From a checkpoint of a small transformer trained on Wikipedia: 691M tokens, 5272 steps.
Each number is 128 + 24 x the weight over the matrix's rms, rounded and kept within 0 to 255. Layers, rows and columns count from 0. Numbers have three digits each.

# layer 3 MLP up, 640x320, rms 0.0807, rows 382-439, columns 0-79
129083156122143113148178143132110077091149119126141126114121130122164113107133084143128104103101137131163118133154097140129126101142158155090062134143111083106147104149163109146126148103094128127120094145093165139112108150131123181110141136
120115100101090081086078128156118139115102089116152113082125139115152109124139134141168151108128117170098160118137116139126136131151112110124150083157174113141116109118125119083122095148146111178172113128156115124132127154108102113117168134
123191161168145142150125125149090147100152096116140158111103150148153115099119111103113143112173134150139087087160154120113104175134126124194109137125145141120133105161110092139090135111158112132140118126136117124142121120101126118152149106
114110113118100105112095096128065152106100094154110158174129124096125114081117127149119106151116144142125115132165121096186149128145147152165092085140116132159126168164162174132097132065153161102177103120140108152086127155102114118120130078
134133170143168101100149166099177130109157125143141140077159159146107145174106106112147137144127131110141142179133138135159119109115113103094127100150171111154086120164138090147107105127115076145130124131135055134207120141123159156134150115
098107114137105132115159130114138095155131131125073112114123133094163145155123138136183159110157122126106143138134150130153068129120135092123077181112147126121125136125135157138165077129144064121117118114150141169123122154131121127113144138
158149125143132095170125135111118106149066106125077141143095159113115095096132084127120144116060141117105083131119173173105156106082139134139119096143122142150114122126108113108111103103124155157103089117114100147099125101131163166141146144
135116149156096127129145139112124160112137157148120109114105107097112129110125105158199119101153108173166141148181145148135134102110129099121156103114102121141131156151138089099125119122176146143135109144112113127137153141147156153100131110
110130159148130106139161131114108133122098136132128102099092086160150138103132143126116100122161125134122136118146115152118100111142122133127118143143133126122118117146136086124104116143133144103082186116107117124146148136142123137163101118
156126120151107126164153122137117102134131127131085130140105122125146114110163053124181117118138118177156097150121071094156124109138141124104086093157138087158161133151132128176161125148099143159097129089077131107105156113117164179149126127
138126155143110185096110105127150146168122125119154103162117115125129159108118102137092135174093096158114154099110123133148125139138078107114105143111170149142149158183103093118140120155113102105132137144149097142134113113152152121070095095
151121172136099174130173119125100121179137092155120111168160116157127084174166105126152117140131162145174119111108106133151100107117087114112157127128167156111134168153144155105132122130195120138106092154152103136117149152140092149131107123
162119149102124095121122158129110143115135127166136123097143143136112150100122193160125112124174121097156156098086171170129094078158110126128190099129118115146118134159157127160119116131131119100123108129135105130145111112105115153122120154
151118126146138142138127164036127120125154133118107161140147146122081112188167140106143157150110084158116145099109116131153146119123127154132137083133129119155119103161152099108142107101131119153137120082106119118136155125126121141141115119
137109078147134187176115134111152116142121170116129135143134151145154129128119107131126100149168132133131089152127100098141154138091125111090067142130142130132135128150140127141142086092142085143144151136090102128160155137118137104131136148
148139128117139153089134120097141138132146120142147115106151129135131147135081164101105150169098130116143133117100112120144176156143118090139121095111147125116137148185072164148151133169118103115149139111092119140165124115136089114082139105
133158108129091116118096139155191153153122134128117133117135127090115119168127088158140071106101147100161124165133100114134145199156084131149171128115123118165110099107141112140110154139131138162118150120134132148145125165166109107162147116
144132140119136109136119085159090126118099128145148138143117127148111115126152111148125154159124085081100106112109161107067114120075106121113115133127108159116135108170101152117065097063185144077168124119147128170138123107136152129200129130
125141179095157128135149129124111134123143117126097121159158118122112092176134109116158129067142118105101133109110097108133120060141142112119148155058132144128143139150110132129130121081125181134137120096126119117138114110120111107183140112
138140148143130127138160118125188111157106108145159137155113126089093082108147127138148135110098130110121158156101116122121155136128146144067131111094161115103150104101140161141158102121099127107097073115130152124133105145154130139153132141
129183137128079103154132127124105165111157105141112119170156128154135125076084083140114136124110081114087116119132131146153145132138149133097071121162123110149140114155089098151118111121137146140140127108103157137165101135110121131111138127
092145113127095130147099121123158146150123107167171125135176105143130089130137146147082160086118135121162121136122170204153119127125104118123080141111103101127123146133093164104166136100157177136108160125118102123138143145112108168123114086
176139137146112105141115111125115117146071179100129124151105137160094148137092123134158168149115158087106089134121136114162108136138139119150151123136111138132123156131098105129109118093153172119109126099156107162136111139092144188126166137
148113060123150129155129159141143087155185141052110135173101122111115184132124144113093107116150144125121108138145142104124125145115125133116145094139143159127106155097167130142136125074123111140145112138152196160118104129114116117125089109
138111138164098073126089150124135125120172099157096160115113153108120101101120090099150086123137158125135145087106182148100106099106128119105076153158138135087124122133165126109136165115159131176144124168102122129120172159107124114102168149
110134146164126144160085115107131133101147148161133121092096145075110106133098158132113130156136149085102133072124163123079197090166114162115132153113126149149155130152142113099103137139117143149123076096154154137133140104120128128110159080
103146073170102078121118191147152116159170124109145155127113158113137126125148195113100132144183167146105109133138097118102143145136134126112113130129138122144113148122109096146135121099129140123058134202152139135124138152114131100056103106
157095104106106135155122104128090113165127143117151077122101134111095130147141146100116132131135123161119097110121109136154142123137152139073131125147134160147078168179108157149137165161105110136116109078121181121122151116113071092085171119
109167110118152119102142129138152165134097116115136135122144109098132102152114107180146104138164129186124134166121160123073140134175092122155121122202153116129173142100158126189126100115135126062115146160078169122134149137119113133134109128
104115103104101106147129118136114132152126126122132133171118150107123105125132106119123145125140129169123117080145105126159098131123121125162119160128142082110114094153169158100141117101147145091154145133097162109077124163143106110122085120
159075112136100139143066161116164114153128129126124131146151130134127100180104143123183140167127128159137136123131153117120089150118111133100095188144130188129099112149134171119103105147109147140093136100103139110129106111128143122125113142
141144118108108106116130128175143136078136123128117126127145146130112130114143084143143121159149150114088120162126126142130120159143122174121147099133135160141139100133125085153112133125120162087168129169164131118099130148108094114118132162
144115112144115143124105092122124111131101116069133121134146107111141150127151122131106131162109132143155133129130126134165118115142104129128117134147126123091099121083126120116140112164143131092134132136142154160100135099133089135134156110
117126132174116153091106123107145090100094101127135148099136113128169113155128140136166136163106114151097143146189161122133129108118145132108114113176139120111148137169121136158118136113126126098107072153165141149111144125120124147077119127
120120117169132133108105118166131167129156115119133139144121104171124145146126170147144160119123136141136117113095138175131179117118114130114139148141074154107103137143113132130139163129125109102121115125125100129153082138152128179160116136
131131154134120149139126137110146141090107143114065120134119162102085126166093157139166144083125153130141100062084084129134122074133134143175144139109116146119164087090124107145109108133128169126131124152186117143167112156126114157135134159
173161173145156145120125105135118122120125148151176062090119144165118130159115099134150161145153141077113102100133160108122126096115129093113128088125142145107151142167154093152100122127093106098150122111126129109120107134118132111132127175
116115135162148088145131122130106155075101087089154143130149150132115130115121140153116109143137107143163148133165135098130175142119101118103131114117145157139116118123173125156116135114119178093125186082138129105156135173131113150097127144
132097110133094152127111096145105130127135149132133166151140169095075122120163138087096106095103099146094168153131074125150144056183100104107112113151164140147156117140173164115153155151123140129145153129086111138120121131119133137164102155
142133142119121090150132129127125154169155122135121136171149145163136133125107123151143110151177134142122119167138115112114126143145147115140151116090133170134126152143114152146109171116105133116137168117090140123141161106147133117106170158
162091116165126110131138111147146100122140114114150117163106099105152135094150161084145164140154108120076139082113151137110134104110145132127114141150136107119132145103087137139170118182099146143128122137166135132157077128133072094136120112
101143128132144131123089133144125128152137126145110117151092103130152146152176190097083153158122162133129129113127112143138104103122170135122124137091127120116104106142112105064171131142108138133102159121120059147125139140101109095129126105
121126130171098133105149147149112102154116182108114136135138124113118150111130121127149157108111093132132098115129136158159162134080135131126088134121134144116121122133180150118115133121098128132133129123161125134139081135115149127136183128
131114133137170107144119152147146146116143092110119119139155111143104135124127167093115110121126117129121112133139152143166113102105123112189158137139123116126121141145126133118127143138095159130090128128110153146125149117154162136130164158
137145131122127137099100118148131144122152116111146136100090114159116104132145144125142104097139119139116078096124105165136149128142121161181151117148129166156125106117097133125101108117080151099103132107145129136129167105143098171111192164
132123124113114125112135136108168149144142109099123121158174100147124112128113160133145117122117067104142129112129097142088129158121115115146153191109159134162139109190121139088137098077118130138098150100146141109165128137115175118087141101
150086124128131157094143133127117129108122131168106151144121151115131113156100150119120098136137108096161140161074133106117132122109135106122110137107121099112142095133147131165120113057141127139143161128115159135117098135116134111134122151
109135148102118152104127110130135110137125141101138146174148122142124123120103137072153118116120145126120097137126097150153104168095150119115164156147158138133139148145146139121141138108150095133140137134153136093109169129117134091118146104
132123166166131103093140154104131140157145142114137131144154121124145158117152132104175094123130148132148160137138107116193144140108129148148085156146131139163108142137095130128120105128132127120115085149108121121145117133144146147182141140
129065143163178136101130182132108160098143117161118129157151123091111108097146163110151117116185123159123104119157149163108143118127169125169170129148129106119098085141091149129138112094162155156157157101150150124107071126140093171126135126
116106101077104138107106094106102118082114131140126129119151162154141165080141134147160158136110115146125087109138111100115150126130130112120151157149111133115132107147116122131110145125134168191130201148140091121172101144122125157125121154
133123096159139124105163101132114112156139108141133098121138104122117146105136108134147118127122109091129124096143126176081094132156151150127164129101116146152125106080148140165124160092181160069148130085120169137156107113125144140154091130
108123136159131128111126143118157112124148160149117176106202098150131119109124160122135119107082114104143144109132174170130149120123124155102142157115165124148153150126111093079121082110141162140112110144158117142080123127172109110140156139
126077157145137130072145142097112150171134114140112123094181140121170122118138106103135129121177105118123146103163121108086082136110099158166105107119131115090125102139131137152107146118205169128121113082130156143135138142106135100117101121
144096130101127182127125102136123170102150127187147126163147158077140107156143145123110127147146145137189128141114095140131155099139129169081144143132168155127103155101095135153135115112156083153104142114140090142178142137057170144082188082
090119153100102125130100090065118096127147158176089144117113121114117088143103134143155116107136123145126161106102082125124091114126089104114125146107125088149140124145132082130100147125137127104118082152103142146116137124104105161141095103
127092222063110101146134106130125102115095146106095115064140121048108148121135120125119142149168110149143140142103141134104132089151110144090105125127144131099085147152148130149127141085133105125163099117154145142129072109090074119162173126
133105163142124102114114134143157130116112093143088100123126172091124137143124110132103077125124156152080130167110097126111145141109110106104108110114168118112135133147132121111145152117096104075131183105149085131111117140147168135109117092
# layer 3 MLP down (transposed), 640x320, rms 0.0779, rows 382-439, columns 0-79
116094178112136154119149141141148102081131082121121121165075134112135098102100127102170121105105104130147118130120170138128126147120176130145136132119133145135115143184134090125115126163137086131104149104133095113145132132119153120075088139
124081114121126129150128106184155124136077146128156070096110108123144140141106143122138122150108109139144140108172148151150151158154149163126114129146159102166069125114104115148080119169120103123163116154112130098122120122097123134107114187
119107142111149128128139096106141144133134108138145125139143122104154133162120153083118123130109099124105104166129124141154089160089135101134155078132171126159095138112127110150101119169161131089175118112139133128134169156136132131112161127
158101145117142130112113118110093109106127131120107136106137159112120051087120121132084141143111143125143203139138137123146131080117150129112103124144124118162151134141208134121138114100128155085113102100146140092104110167158082110122148109
122075124084098155158131169129148109102129169131111135147138117166101110124085137118135115134120150132104148147148169128135114150085139161134123121134158130161143138103132117123137122097173116103160088103126168128102149125111111142111158120
180113111086141134130146094128131131155145123096140113125155145140118093179111132173150110092112096159158176139080159122157138169187114118122122148150120141120142132095132105140117095104126107123101119142118110110162133139158129120137097114
091170112131142114116146170167154125148156162111087108140084159159133117155157129130110140159113104154130176122126112145179144143129143162112098133126097078069133194134130150107162121099124121122132108145139136122102094144081134121191136130
170141126162134140135135127121133105127147134113098120144109093084132120127157153122141150131131116133152093111102104153110127081115099152110138117133169097098142121111109151115095104116143128140134109153129128120145149128133124114118101104
122154152111135135101092089143139100135150128127165122124162164133129138132138132150117119114082092121170095103125146113145120150136091123116126133099128098115140126139152169118115127118072091114135114140126114109086110158155138127119098124
141109135126105126104165113163082063128153137139119174151115118134135182104169202121121136150113160098177137127101112144144090110140121095115137107081134151130146106141116142133133117126149131131112107134182181077128139169107135166131120157
147138082130123112128112106099143130131109105184050111124145095129155153094146148112112099134149113177079149114121147093129054103122121153089136089133111112128132119156133169135118117089114160140159135127143128122124109105130143137118117155
122117138110123147122126126099126147134126089150154100142125134142126128131125156118150125155166084126139139152109154124146141122109123126144105145146105111118135110100154122119129154147131099133142126111137152107111168149130111140141154158
103117128117192113148150081135154106122125122162144131119132139122130133138117140175131136135140120139147118124110148131126133115113094140113103151112119135109120156100131148116151130174120120123141164126155095108134098103112138117154118151
151125121117131139151122122110145119096080134162081183132139139115112168103084118108110138116112135139195072128118098121163096127097148147138096134136088129134098116115104112106103105131118091124129117095126161114149123122158104105140106106
116168148134127118119133112145118153091150137110121149105122132163120115098110084118116115068133086160124152120150088125107153123133136090159187107109128093127098137118136114133106101138178091163115126141150151149144144114168146145095105106
148138165100159107127164151173141160132142144104151120127114141112091127131162128144100128134084078125154119081103137138158103115143146159143145166135127113139109116110114125119163111120148166113172117130128101138140139086120133110119182142
123101114135093118129085119116094089140084134120121123141109131110127117141142130123077125103139145147126099170123145110135154133122144132138178127139107050118096139108158146148126133095099129171115116148081101092112098127131148102094149106
158105169117088107142109109115099126106191094090119164149094128130176151130112110130107128128134123109129132111118132112107117113110140111129138161115074135149137137148134143150106127073130123115143112142173143113108135152154168085179126142
169134132115153097125136093096133131115104135131129109126139123165108121087116149169121160117121139171126087130159096108154141109114103139137112096146089172129074119153096124108116132099111085108120135134172110138111163144142132119121164134
117096137098176099128128166093096149114167129158111133156142123161152143160130107116106106149142168163118120104112130136134125135119126132188103115109119146145135141137132116141175120110121108141118156125121127120155123113119127128136125152
127119140149144154142074108148146111116072129122126123140103171109138104158143138152159138079088123113143162158124137101117157140107123156102164165160138165107151169117109121097144144144120110145114125137152124137076126059167149164133148129
119171092117153113170159167069081149128098100146114132115114132137117139104101116120149097124122145125157118066072105133156105075135146154101098126117109133104157159119130117126120144116183088133152126121140124137127132139114139132138119107
114101133122115129140131114210175134126113113123092111155135155092124147130115159099078141150132043117119087108131160114127134143140120135152159124123135140127110134166142115145150135147146143106101086115151128106132084150136145154128127148
112068143150107145116093140136190071163139106098131133154122140101109134147133119135120145104139153133121133129131133165168155140111102096119060107141112105102110129135175157123099131164128125126123126124133055109139127165140130146174106134
069133143113150123142148102125098123113124123082113173113117160099154129117118095113093157169134089131146131158125117150119117116108114100154121168110110134157146145125090175159105100145140095120103109129126099119159111128139157102136124128
153148128133129076125119115125134109111089124087144160109131134148107145122137142158124116122122135128124077144141108149134155124152132101063123078116132121165108108122136118131105107212120116083126144145135184153144146122085127125128094147
136125126114138184163124158062129062080100111145099113116108134205104159128117101133127098159093128169156146117159151113106109149114099127151146143117111134128144121139127207137119117135167171107138161123144105129135128105097107170130132118
098117130104081114109134104161116131148165088117144100128103128177095149152123118135127105175086163149126134104138139150110139129170117117161167163096138120139139121115078145113120123098137138107103120116105142166121163111128117176120123106
096148093127112150143136144164085130143143174102120058146194142155138119110132118105139170119104088072123087102134130133134145166129121153139151110153154141134115092132117140121137144111117146115113121149163126120120133125151135102131107123
104167145119167121167113110136127102116101085113144144134155112130133164120112105115125120123083117153107118123108129110127128108126149097118154129151138092135142137125102118101134084127092103120152142106109120182125172081150130119125063135
142130144118141147123086140134149103156148137137112126129100140132151100113104132136130092097099099140158123171118120130116105131156136139136147131110116135136103137119134129125150084137113168132130128100124163124178092078138101121142112143
113137123120133083093096120090111143141135096155143112094149161173114141157100114140133137141133108129089165114137159156122141096161170103148098142144111105100120119096128128164103117106127132102163129122117149114104140096142158135112104121
138136133144107102119122113127131110090176115152111088128152176098162127121104089115147109079115124099131115154128105132119108101084099121110154103120103143145085111117103111139139115089165145104183126113131101154161140108129122119122116102
132150154114127134138170124088107112158140165121099144106148139102139148145106135123128149121162124163085102096115142115128105172133151149109156108164105155119161122116154104125158170114112098157160068137126128095147105147125088123140115098
104135086151142141164121128111111090092129129067104125106151124106147140126138128107130118136105117132160130135150162106100112130100082155177153116130170084091150180140172124116103094141134142113170127166121138167146131129093154095158134128
163109104128158104101090115159128131165143098136159131116149153108120173104136112141096132159133129133126167152152152107074121189107109103081088112086147087093149150123120140098149093123134133098117098105120115146114141138136082070115144105
147097110112133117147138120120176079086125105125134140155152155129069119079153080073117127108184138129114165082130119159129134120139100133139121077135137059195118136071124115112121106136142195132096127147113157161095092108162150126134152158
105136149138133148150113109115141176102121161145103135148135125122135109122148150104113128138124081134110111171128100132099139149109128113175165114133123128156069095134105136135161136108129129176132181096124144105132114160069124142099126125
138121103120155118112134128128128151126072143152150141161136088123092114114091139164127152140146132144141101117120156175156101164141153144146159161137108101079142062115115171108075099122097116141141146094110124111112131142140135121115114116
124133145136103109132117117070141097133083128129079147139106187087137145142111130158156129130111153170127130144156128132150115169109124120105099092146115148158097112130141130151109136112124137142158115145140135113130127104141096092150157138
156106191117094141113114115126137175103120140117115138141133126157128123145123131115100147117129124121153109152078106132124138130115097136173133109157151094138147125131138117074164114099111117100114142099158132134112114143123155172117111123
127120182125129094154171121134143134097103109162119153120111188120143165137137145119127106100143107115127130120157132135114152113113070108114083139135145089102089132130107128111170152134160126150116106093116108153119150165131162138173164102
163116114112089091121164113095159145147150122134118119151104103132140098170110125102104097143119118131154149112149096159141159140166120131114131143086156162088149171117103161126126125142153059119115145131093156119131128150149107116107106119
135082185163141136121127131111102161073097167132120081190111124122141135118157112183131136107108118145108105150126111146096093165131120137129143117123111113177138136130130135123143131114062155126158151119169156166115139125170099094128149131
095102146128122121139138138108124123116120123165148163148132145104148153130163156116126144098174098139130140177164109127079124111106166145130105171119156121121117118146150148114117089075145131120170096114180122135109108102126129080123104115
126127095142122136157166135068142111134116126118146122163143166135115083125094141152143129145148126120121064099148099138106146160074102134105114136128126132095133131140121104120155134124167160125143069113137162107152142139145144096138144130
115098143125152141117113074105104127103099116103117173112116122158135136147118119126145097175134136173163099104111102104112124125141138140132134145147167167157134159115153121124127110156159160088102181117146132111093150123142155117130145132
138134128111137107138110103125170138131117165101125100187147095136075122141119065085115149132131120134111090133144114132139116157124152098111137145133142133142103130136123134150092126149131094179113143097149115115105131117108172129105138161
102162123066131136149122104145114115067106134128091144155151141148116111132111130141141102139138137128139087136117139135119123210141096122125175127107112148122149145121110141116122121109114117155098144126121158122116122118151150136129145112
155163133109099065108135148099109125113134136165106130120145133150130132108158102149135123135088121118154088105149150128146170149116158123147177095129112176119108103153161090101171153135076139102114158110108143133092197135150117124133162178
132138116112104138136151095113140100127102128147085150126081129138121150121152166126159149080081061182184122125141108134149141130120141176139135159116156117156169157128090143167113112161145140107139134132118100087119077134137130148129108080
120124116111111111109185110146147155114132129170116105129112150148111169110102095149125116127123098137079116119098141164119119172116176143138126096117124164132143118133159130171100139126135179178134121170144139143132137105153120130128133133
106077135117139144151130111124123091123135153177139129156136121144109117103105123150092098105082137139100164129113163142148172158102127146128107128086174122142128169160114098100151095074128149140148117158154141159126114128129112144136123139
136131134134128107150113138125144127159144115136117119150140122151124170123104105092163103114156142164142151153164136159112089100188151111123117108172164148171153114121106131133150154179130127132149098133093167148116130104115072118149142097
155134124129128160097150123165121143122131155148132134116119120145137137124114135138085095172121136173136088123106126129143135120110096154103147110079114146101139148125150132164106107135135171089105142128117103157140151152115139144105114090
143081105124131147118156155150138132097127104104136095156122098164104133127142121103108109126129135121085084144094165110128111124141118183162123104162153072128111110168132145114151144153156159159169140113130108144085137088101129117124109125
147109124146120082121126076127133135111142133091108082124118095112115139123145108133148101145130148086204140085160107125101146136143132097139149102155128081097149161118158118128125152083166107116163101133187169149107082139125107065148143171
143134136177085111148091075125140145169097075149159140130114164114099140114171122116111139126150142133126158115123091134126106055138150137137116163132123176089141104154137108153130162156129139169115126116074102124112189102155137091102087138
# layer 3 MLP gate, 640x320, rms 0.0826, rows 383-439, columns 0-79
132135130138156133168182097126142100153130116060171137137112132100150106124118150110146106131140130139119136150103120175126095109127149156116147154147146117161119160156114079115101136113128119154086110108083135157138127101069083126162124122
115127105110147167105118160148106164120138127109148137124173122122107172115169181133125154087140104177146095131125135117153143090107047099177097164106151116129104093120163120097181166134138147102117136113125155135103099053089113126125165119
094143106150109118168147122135149135139141138135122079190111115081153144139136104101149097122114110151120144124138110156124129156161131143155113108123159119129097135094138124110110167142147140128182124117125116148122122146104121119085087123
158118113143097117119139160108117101106111126138164118145098148142146118172149078137148135128151105120126166137095120151094107112174131116142127121113165117128122145128161126129164157162121108111138099139139098144146093081135134132132127102
118141136106115105167130177119107120116097143139161114150127159128156157171121119160074136164121149143135102116121134095150116156120087139129097150139118127151157149169113104108113118114126136124158117145145128141162136103137103135123134118
119180128105102131138132151145117140122154120142165135139082097120117183145114181106125165123108096184141135138121115135111118127182147131130136114084097094075175138112129124137175149084105127131134137106125132156119114128113099137118141116
126123156124150180167123120138151198123112153143125136115136104113136093108107135107154166093124109120140118148154080167141116123120161105125139090135159104099129095127104118139145161091143140147145110144068129113124156107076117162141160184
111108125124150130089198135123112131110137114109135136123163139126141136130144114138154135114128139130089117130124111096118126093132149136149136166173160134129120133154091137135140097151116096078102132095110138122127135118064123118122121148
140178144119159130120187110151144129143126098137147137122098150121131149096120147125137147167157136114089137148130118115090100133136179088146156103119165125116131133126107125139139062144102098107126153106144126144095163105150105171130140165
088145140096129138148183147118117128116127151175137074126104073135130186137180135118113111118137107144146144106074094118114127159127109141161121095115146126084150118079125124124160111118112136103102191126138114169145162154155123154156108168
097112112092123177118114158118108136132113155159123103115169124096088152146103118089131127138119140158148157095112148152105134102109097125128183134092092126122054138121145109112156108152102139102139126117117108141165142122169139145105067127
088137124104114100190112116134123144128145129140164132116114153111097109164116106118090128126130105138117124122131075129143140118144112124129107145099160153127174147102127122174157138163085122145095154144115160134147115129149100125088164139
106126127095137142139113109118115090137136148143122083144142178126162149124103111150107139118121134117146156120146131091177130128143114117125130064128134102138145153134098124185140105148141106103147085124121124153159100102098073129129121121
170131126162121096160114145151126186137092108192111155110163156134099153109109149157185128124110115112119086105129128150104117113133109140117134117098132148119122151120092125146158109118135173145139119119137115126094115170065144149114146151
132127105130095141148112142104095120119141152137133094126099152185118130128119151120137141153129097138104108156153145096098143080079138142160144096095120113096112110112130116131136122139132188083136115137076106144163141098128116140159134144
079135123138121136147144107148134121164124108078132135114105134100108132175144144098107112165139108131151127083142153127135137153131149136164138148117148120151102118103114134148145095154143172126141055145150128159113152093102067134111098127
098126150154148122131115115134135142128145164129170077142137121168075122139138134127124164088124095145155148106115168142124147114126127184120139138125166122127112139105129138094098153122152162144183135107087109161177146116099136159136147149
141103117108145138174114102104137123163165155130126139180143081131113114109141142122091133141151159161138118135099130158065142161153136160135167135089090087118095126115160166115119138136111146135159089158117150134124123118137140130136095125
143134113116106157113158165112133087145097104127094120099153127099145128149124089134094144115151178119106133133109158132166123121121142134131131119141076155101171145136147112123100149117122096143145138165137092128122135123128138095148120133
140107094168141157087183122097171169079115104127107122130115138135157142131155143157177102102132139101134140129118102131118134120101115114074100113118134065112159135125119113145107150123159133138149148100166156134079162096119077123136165122
072131146133136108136103105137110130142111144134155145130107122150065126108114127108122133163094118113147132148174085102123170113132091117110120108106131114151161054109117150164119148124123088145143130096158149125165145164125145143105108150
140108103140151121151154142113156154147151130151157122159104077143102153158132140114178122143123107147120131127119086114148069156153158142090116166122168128139152155117111122138113124122139135097110136134119146122160096120112149096122090174
120147118116111150135178125130137096163102128145163140097108148121185101185135148152120134145097109120130156130148136120133100152160109093136137129133180138110107191139110134176120107135112118171090167140159091137139125102110141145134128146
150126148123113165137154097133134085086163153108159134138141148116133167143123121125160119123183135137143154133131157152167153118120116106130145150140144151144170123135115107152135169152139118119144114141104171130126113099169166108188138147
138141124125135111174144124144181094162146185120125142128118142128124066133125120135113151161144094135077114163091124163097147111168106126110142111098144149150094106091141079137126116152131125145150108106167164113143141146157162126144167165
135126121135098139104087123131145159106114139146158089141153144109132116140155119102115107166116149137115114137099126168113132127116140089114157123131135132120127140094107115093158092141149148141153120118143160121167137094146117161144121152
107164114147131119150089131149172157104121112077126175154117123094157141147086123111146122099089131145125136127170138099144138116105082092177131143175141146149181138101129118106103155130128156140158114120125163096150130145142110155118107130
148162138159084161162169143124143145089175165123152121162131153095144117119142166138178129073110096130110114120128115175132128108108124088130120122090082105168111134135106123087187122142128123169144140063157117139128063098162162162137133093
134168120128141142101134166097114092141122155140146132133158136102130104154112144162170117136140113121130157166098123168142130132111127089119106147128134097139166155114125102107107155156139121169152099106089112134151182073107145105129153129
142121108147138082142151097108128180105139122149129074144134120128145134119115123126130116157128108114112148107145147119085130132106114120127125084104135171116133118141090110180139110163130127113165155151086097119090134137160105140094109131
097140101064130130148128111103139115137177173099111112105154103127109129131109116179111109119091133144104109140102111140130135119117094155125115110104106112115131103113158115085105150151107142178126106145141098143114129131125103147109104157
141069125136127128128075189113103133128108114159128160111124145138127135120104125115149112140137092128138110126184130138125117114175119142144147105137138097102099125119125116139151102111096093169107103113099153125167154123165162107078125122
102107134140125117113115096118169119103146159152150121124130121189126137124134130117151161148115092151128139135117117147135136108160107126125158109147116130119132126142109136122081132127129154117097098161157159166158191137113150145115111111
096159105126091158129116104149146108173098136138119096143093123084115159172114138126144147096134149150168136164147151130153116103093120116146126120145144087161149115129166106152124138128110144102149126117147141128123151120151091099132101174
130125125113156137111087136146134169128107122125162107099136157096141172137093117167122106107109167112148170120181158103085176173110112132102111167092115117155130179095158114123142094160126139106148093136144097153138134145106080099131137113
103176127121081149188125094150118197098133102083179131129096137111148130081146154170114106161072118123143152168178085125103115115143100100101129145116140127102131065150085149107091108147155113151120155116059145113133110120140116152129107138
113094071085124121126150180117113116128133135065178170131100098138082125147157111102144156107093141123117109109102127121128101165142135113172105157098156167117144122149126144128135141109134134108138122104119107144115151138132163141121096108
125137118145152130133174061178159167142108131132127095095152167140125166166110159121131118120115166156131135144146105140130081135116129163079140157148105062104136116116139120112128150166130152138149117091097132138160128096146140120124097109
106116156109081082111094126135109138161105124145140124129136190146149100127137124123148110141116113104141135156081158139163103131139125136102116135122118152140103145132119123141163140169145122107139133109108170112123107108136109121169172131
133119143090129162100164158172136097115112127117123144140160181152154111145131131120134153125151104111117107161112118123140134145137121155137122171174124129162130131151084135138133119144142120144113167108121161131128126115130101110124139107
132115134078101086125127125146111111098100132133128111133120188125098133112137104164174149102136107162126150135170160140119119102102102147124128167137100096108105124149121134148129126135120143142145131130099149112106149102126150125140107166
126134149106112140121108157144112114107120134144135125095152131093125090117145109156122131088126133112099113080117186082161131134100147148128106150141093131156145130140151099114106129112119088106198135152120105170132092126114122085135136141
129091158161089135147121135094108163102123146140127133155111137098094117163126103103130136114142129119120108113116126156163117118142166127129139114138075131132125115121117130140167122135087107121159113119145114136108092154091098157138123140
116147126123132101126142139130144114115125114147145120147095107127159119105164145124122143123162073141100123136155140132105101116123122141156119139148134133119163128142137107147115095125142097112116138091129126119132092078134178112140134116
122126144142120129132155122116152158152163127119142104130139086102129146102138093143107104143150109090147141126146154135128127166138189129136110115119106110133154130091119137132143130130112123122123126151107148145135068107122075128118130097
132142079117138111131159144179115127104131095110106102133144128117123101126109197125161163171085081136115148145160148108103148141144168117131131154103158119138103125132091127130169155120094138136128182102134097149161103127162134131135126163
100158094137134095148163154156105140148091112108130140138139132138118126148106130141151104140113137175128123107119148147086160123135072079136160129105144084130132145115115121129120122120159142134109088124128088147186130113112118151100142154
135145165120096103113110193110126133132176127165127093116132138135131140063126095140109093124110117104148127083151110137136111107108131127101120137080132104121127171128110102137114126142132148125131109114130140136155142104114131120147150127
098137158129181185091083133156148132149159108160137124125105137140093079145146132124140161131111094113165137114143127122080106123112116162120100147132166132094089116176125137114145133153107136099140108119120157123131067139130121111172120100
143149094128106148144108160116177126137098139125098122167121104104098105150167137078149139093104102104138128110145095128138097093127134159166175150119160123108101127101096142139110085136123096092084140135101159120133168155133135133106123122
094130115120157103164183129154166150134152139179101108087185175131117125120127128129152088078108142127112083150117088162100107131110155132165147149124127132179084071104136069140092139135083128126103152142122124149149134162104127162180094121
104149107113142131090168166098105112110109151134124150151123125129142102120165158107140153081112120166165132122112133165160108147159159124121105162117143109146167145096094139119155141116115098124115178088147094184099138113139153103095121121
107147137105108178132166086131112143152090110121141124121111128134147138107094174118176127113157109169144065125074094091098106151123102120133096091129100106147116106098106141141133152113101123111108127156113185136144093123116141123136131149
127091146166101144111123142076133159171155163134136111123167126158107139095156164109141163086171146120154119126129139123129124111124130137088125162108118080124105087102168105098109135153141139167125074155141107131157102112090145115138157134
152112098133142128120114104140149150130123107117106109125158116152103104098156077143111130100121121149142135156136145105125151105113099111111117129128135120120132140107132102092135156115133101118188132173125150130146075138151148123106143146
105099086116146153132137162115144135113119158158136130127146130101129141124158135116118130138185083128138101139119113131153144147141122155185146141122148108072142110132098143111161151159124076145126129132120128130161116102104129137103131093
107102119121125144111148118119124176136117100106144102121144132150118120127122134131161150078124149136090104113138162141184155085101114160173092149102109120149113122123135109129123107089171161130134105165100157152119119164141140131143116130